config = dict(
    bias='none',
    init_std_down=0.0114,
    warmup_steps=302,
    seq_len=512,
)
Each number is 500 + 25 x the weight over the matrix's rms, rounded and kept within 0 to 999. Layers, rows and columns count from 0. Numbers have three digits each.

# q: layer 5 attention query, 96x96, rms 0.0639, rows 0-25, columns 48-95
# k: layer 5 attention key, 96x96, rms 0.0636, rows 0-25, columns 48-95
q0:541502529516558513479497543528482475490476494553501483510529513495514465519479494492482471489542500534504474519483500540501498528511486510490475
k0:487535537496459506487452493481510504519510480432517494478505533510495508549548498513495509504497509456469527508493530511504463471518490513497494
q1:464491489524496514517482427484499496523507530500485494487470484528506508516507487488507518514505500459538528502491505469516517464472507532479505
k1:494487546499514493522507483452507483490511467462493519480520550511472523480494511517446489525472481547474459509515502466485479504530473473522491
q2:496542512477529509483534479469552487515490474486492522488480541513493510527513527519483497521493506473515483481505522491449497479500492472531490
k2:508503480543486482515532508525509510499555531505502508510477478518502525482492493464490492483496501524476489471514471496500548478508472496504513
q3:486524500487505490497502504486513517500471496489490522480492514489498499505494507517500491532496506494506480474490493505489499490491517485528479
k3:473508490509522505492507504518503486515497539512497496519492497494496506467514539467497514524484476529486506477494486507489529487501453490498505
q4:521488515520495513510508548505481531502511490539498468527501467478513515458511490506496530458494507514476526518509522523534519517531507496486511
k4:513484506488499497496489478507497484525514510476509469497493507474536483504501485528539503511513508509512515507469526514515495478488524508508515
q5:472521480492426480513536487472515493478506529448493502542491537539505536502519521515499501508445491513499513491521507491471479515521460507504492
k5:473491481517470529546460478500491511526518520518488517508507506500479494506467502504511505492508513508470483501514504470496484501502526497522459
q6:533460509500521501472490509504456496536519501540526470519491479436506475475471493549512504475507471511453494521500514540494479502497492493450504
k6:498495520503496510477514525476478484494484486493534470486493497470496491498511445502506489490512477495522532525458507521509469477505482508480488
q7:469496516498544523525496451485514533512518525449467498508444496522509514490500479457529529513519535547553481534455469503528488515512526467518500
k7:466496498441499488509543503481506533494583493475478522563478494545495503488482515470507499502495550528480419459552489476513508532496476501504476
q8:454514504498520507511492505469519512532502521498498529474483513487510493522487533514485512512492514531538454500490440499518542497502488482493459
k8:449497451484491505538484524492531543496492520486467565493526514515464530484503532510454506528497505480475472434529455512503505506529495484528467
q9:545484505490504501491514491550470473525547494536493433529525503506516525474495525551518524439524506497472513523523518480531511489518480489476531
k9:535509528518495511493500509496488494478464487512505482469515502479526488485501500519507481478512471513508532536480510498485514490475504505513502
q10:508469500514526480516505455499522502523505479492486469512520508457575536512515480530518518499519485555503470521489497476499472483465520480449534
k10:532509529516534520518486507486496513485514440505492493498494498497519500458502489514466466477512481529485492523473549504503504491479507544535472
q11:503503514535531526527459554472519470527519522474509512499486534474496465514484469455517547543523497518489484497457489512484532526443510530477490
k11:536497512495483460454526526500504512487527506518471496527476503476501521512513462502498501489496486466520497465512531505513464506535478472481510
q12:489505518512521495495484453515523505480488473500581498474506475435485464500517475498505470490502444516535524537483499518480472518468468506495478
k12:554487495531502477516460477467461538459502517506481516495494519447490508526514498472512503506499513494480437521438487506482491516489513483477474
q13:537542523508484463414514446521487491551451488499524486457521464514474491543510461459499436467458465456474513482513551514458446462515500524484494
k13:533540487548518500540493457493485483480485535501481446473512492464485492499507484469522477526523485463479519486451459516453548519487514485504518
q14:521491530473538477521522461475493499493537497482489494541491548504494470442496506509525519512493478516457485505496479509495526494449493483453475
k14:498508496522495495520487520479513489498494491492521515492474524581486507498476485487470516483480509470532482492539561482492439464515489524569495
q15:492451537498501538524457495483524537474534491472485513481523481489470524501519467471546488490507556507519482507450468482514487519503542458530514
k15:505464541488526443521527543498461516510525470499515479529472467527499510502487511490458504497456521536530501522508534538492563498473459501499509
q16:458526541460474511502545570508521517478485499494469500485502490508490546455566509498467517500503500499526455476481499503445492534514536491548484
k16:518467455492510515475486509515509508511478500471519497499495489487538477518485489498538526509502506456463517517480520483504448496509471509502506
q17:546478489534505513487437523543481493510512494503511462494487465516509469541472504495516490470529494485530502520490522484526529522515492530473511
k17:499518487534519484500515529481497488531460510487514496468507480485517508489535501497516495510486516496471483455446498521467508521487507497521489
q18:483500477511476543486490457467537488496521501488505501466497492493522540527516487494503492499516525493531511513497517479490485483493507507490538
k18:511527511500494488543517498498488495488479502473527528508507513487489522517512485510474495478492486520482464506495482482470528526514531504494487
q19:473505474473497474502499453475547483491475498434508525499527531511496537542533498513513480533506543442533471490492497468492509458467509504520499
k19:500523517502504497554514495487500490466505511518510517502506513501492521507489508484455491497496488524492473468539463486483537502498512470513473
q20:510506514493496474484506498475516511460462505506528526519489504482510488506479500517493503505512506527504485490470479507483517528483519479515429
k20:517502515504496489489510515475516522492502496481511509523459483497497556499518464474496533483481508538485501502525448517534500522531459489466501
q21:504472499506465519503478516546457483508546480514511452504527497524499503497508500502505510477492478486493522525556511491544507510501483470495509
k21:532471513504477500442472474507510517507460496476527466461521476485508446492504499498509517504536486509543520524466504531509501494508524526530489
q22:501505532512507501513509541511536495486456545506507506492478491473506484518481467531477491505500518506530494489480466516483513504486498510533463
k22:501561482515517485527515522490475516431530540512516531551475505526505549458489499522463497458459516482481479488501472444489540505503463495485519
q23:482517462444556480506512411513525499473488498484476505512532483563500546494489502491516458492494488476520483484479514438462477515482529545513511
k23:501512489510511496488497500479503495547546446497462510464514513490482501479482531443456499501477525533476453478521543533494481504474530480506532
q24:476537478470548457476536477441535477485451493437439554491484530587501559542512493473493439552445534432468473426491562474452526469525518490508516
k24:450504477491509491538526485496532488526534492484475534510521511521472499498491523492502499535505503507493469469546491521490471508493504510501484
q25:511468513481498488511519505492490475509531512492466499506500523527528520482512495513526522512465530515465510491498481532494507503522476485486518
k25:438545526497525519503507510505533479477491475510498572507500493567506500495465521498457488492484501480489460499549524432488522480490467526567506